config = dict(
    n_kv_head=3,
    head_dim=32,
    norm='rmsnorm',
    positions='rope',
    bias='none',
    tie_embeddings='early',
    init='normal',
    init_std_qkv=0.0358,
    init_std_o=0.0,
    init_std_up=0.0358,
    lr_mult_up=1.28,
    schedule='wsd',
    decay_shape='linear',
    train_tokens=136800000,
)
Each number is 128 + 32 x the weight over its row's rms, rounded and kept within 0 to 255. Layers, rows and columns count from 0. The size above them is the row's rms in percent of the matrix's.

# layer 4 attention query, 96x96, rms 0.182, rows 0-19, columns 32-63
size [109  98  95  93 116 101 102  92 101 100  98  91  91 108  94  95  89 107 106 103]
[[147 195 115 137  60 127 150 166 133 107 132 102 173 146  82  85 148 142 166 148 106  76 135 178 111 112 111 123 169 144 159 118]
 [116 127 119 132 103 102 146 111 138 156  98 146 133  81 145 102 155 105 135 129 186 178  97  91  91 179 141 162 151 129 162 100]
 [ 93 116 186 122 207 159  71 112 128 159 115 145 110  97 139 154 121 113 115  85 116 180 142 135  98 162 127  78 145 100 145 133]
 [160 115 128 210 174 120  90 148 122 129 128 131 141 140 224 130  76  97 165 120 123 125 115 125 151  84  98 131 112  79 106 143]
 [137 141  63 147 106 162 128 165 148 129 182 142 196 107 141 189 124 162 147 150 126  79 153 185 130  73 151 135 109 134 184 205]
 [174 186 136 107 101 111  62 153 107 156 100 137 114 166 166  90 117 117 133  85 149  89 115 154 119 142 145 109 111 181 135 133]
 [195 123 130  64 153 156 128 136 133 134  93 155 122 123 153 118 131 172 135 163 189 129 105 170 111 116 100 167 174 171 140  81]
 [231  70 174 128  89 129 125 167 150  94 138 145 198 121 137 136 172  98 115 141 125 176 155 174 144 132 153 118 159 130 139 135]
 [111 122 166  75 113  96  73  89 111 105 211  97  94 123 116 151 139  97 151 177 132 174 124  98 143 196 160 131 122 152  78 148]
 [194  77 160 167 143 120  62 149 155  97  99 121  92  86 150  80 136 131 132 144 156 123 137 104 120 116 129 131 122 144 161 183]
 [125  21 122  91 131 165  86 154  77 127 137 101 137 173 121  91  84 167 156 197 105 153 129 112 111 138 103 109 143 132 118 157]
 [135 136 106  66 138 143 123 119 115 212 164 120 111 165 148 133 135 129  92 107 107 183  39 142 173 140 178 170 143 159 180 149]
 [163 172  94 130 134  66 195 119 112  90  89 169  98 132 133 140 174 151 148 105 152  53 137 105 177 137 150  83 112 140 104 151]
 [101 122 140 141  87 114  97 154 178 106 138 107  99 147  85 155 187 178 105 113 103  79 126 104 121 106  67 127 161 192 154 123]
 [228 172 118 164 146 100 132 186 162 122 107 157  82 129  92 118 118 198 172  48 129  82 111 184  90 173  88 137 100 148 117  62]
 [101 159 178  78 126  65 100 116 157 144 170  87 152 122  93 132 186 126 108 109 153 151 125  95 131 158 108  73 106 137  61 146]
 [106 108 126 177  62 128 189 125 127 121 104 125 155  99  94 126  89 143 143 127 102 163 145 168 124  75 131 182 114 126  99 103]
 [117 129 169 158 183 176  87 153 124 133 129 171  87 182 156 140 135  82  93  92 103 103 119  48 126 128 123 104 101  93 152 142]
 [125 140  92  80 120 131 109 130 128  80 147 116 109  91 176 127 131 133 169 209 143  75 159 111 122 119 179 138 118 127  81 181]
 [147 176 120 139 126 128 109 121 138 114 169 112 173 114  99 132 129 179 133 119 160 153 126 203 140 118 182  92 135  84 178 101]]
# layer 4 attention key, 96x96, rms 0.183, rows 0-19, columns 32-63
size [ 98  96  84  91  88  98 101  90 103 120 108  96 102 105 109 101  79  86  93  88]
[[ 91 159 125 137 106 155 160  92 181 133 159  59 135 142 147 126 112 121 126 130 129 156 182 210  73  86 156 186 108 120 176 148]
 [132 135 150 101 135 120  74 109 111 107 131 121  92 170 128 167  98  67 155 126  97 128  92  94 170 155  82  81 185 161 178 170]
 [123  60 150 134 205 133 150 112 132 155 158 143 146  86  78 112  98 109 157 130 198 184 123 127 163 193 160 112 145 124 112  95]
 [ 99 130 133 151 125 119 156 137 181 155  97 149 155 138 103 130 158 159 163 148 125 201 150 191 121 110 117 103  96 159  79 106]
 [ 91 124 113 150 145 150 171 145 180 158 138 190 168 123 104 132 156 158 145  94 100 174 129 157 110 105 153 184 110 167 139 129]
 [192 153 113 193 136 151 139 106 145  60 106 123 125 142 159 119 201 146 129 108 172 137 132 162 130 167 142 102  93 215 165 105]
 [122 139 141 119 122  61 125 147 150 166 128  88  74 153 144  40  99 158 158 149 185 159 101 174 119 172 124 147 132 143 144 116]
 [112 106 130  93  88 213 154 111 146 120 118 110 170 120 202 191 151 182 147 106 162 175 160 108 170 167 157 136 152 111 141 103]
 [132 186 112  67 112  83 131 120 111 116 178 119 115 147 117 215 148 125 194 108 154 119 155  58 115 167 152 123  75 114 120 129]
 [ 96 142 147  97 178 106 114 106 104 118 148 180 117 167 144 125 116  73  81 107 123 112 162 112  77  84 159 118 113  67  94 164]
 [181  93 137 118 147 140  90  98 102 155 123 117  96 189 163 133  89 169 219 130 139  95 148  90 146 134 125 130 172 114 143 132]
 [128 110 115 109 119 147 115 139 187 149 135 138 142 151 139 134 166 110 121 122 187 117  96 156 127  71 159 152 147 152 109 134]
 [ 99 181  89 153 123 129 125 163 151 132 136 137  90 116 151  98 148 176 104 100 143  70 111 164 134 140 115 111  81 143 136  96]
 [126 159  65 134 129  85 133 147 144 110 159 112 121 164  96 137 175 133 149  98 107 125 107 149 118 116  82 124 173 115 135 115]
 [138 146 112 166 164  90 126 142 160  91 102 164 101  93  99  57  87 145 191  86 123  94 171 161  99 151  92 120  80  74 116 100]
 [175 117 133 180 118  90 121 102 160 115 115 129  73 111 127 155 137  92 115  84 125 175 105 123 138 166 169  49 134 110  55 137]
 [ 94 136  87 179  94  92 132 177  86 126  85 122 117 138 149 111  70 144  93 144 125 121 148 128 136 138 160 248 115 117 195  97]
 [136  91 102  92  97 112 173 104 171 174 100  76 177 160  95 123  86 138  89 184 148 130 129 115 109 141 140  90 138 142 140 138]
 [110 118 127 149 155 143 156 159 157 124 134 106 125 124 101 159 118 116 162 111 101 167 109 172 128 103 176 162 156 109 122 133]
 [ 93 196 223 186 160 137 133 112 125  85 134 127 116  83 137 115 138 146 161 145  63 107 173 133 169 179 201 143 134 136 122  94]]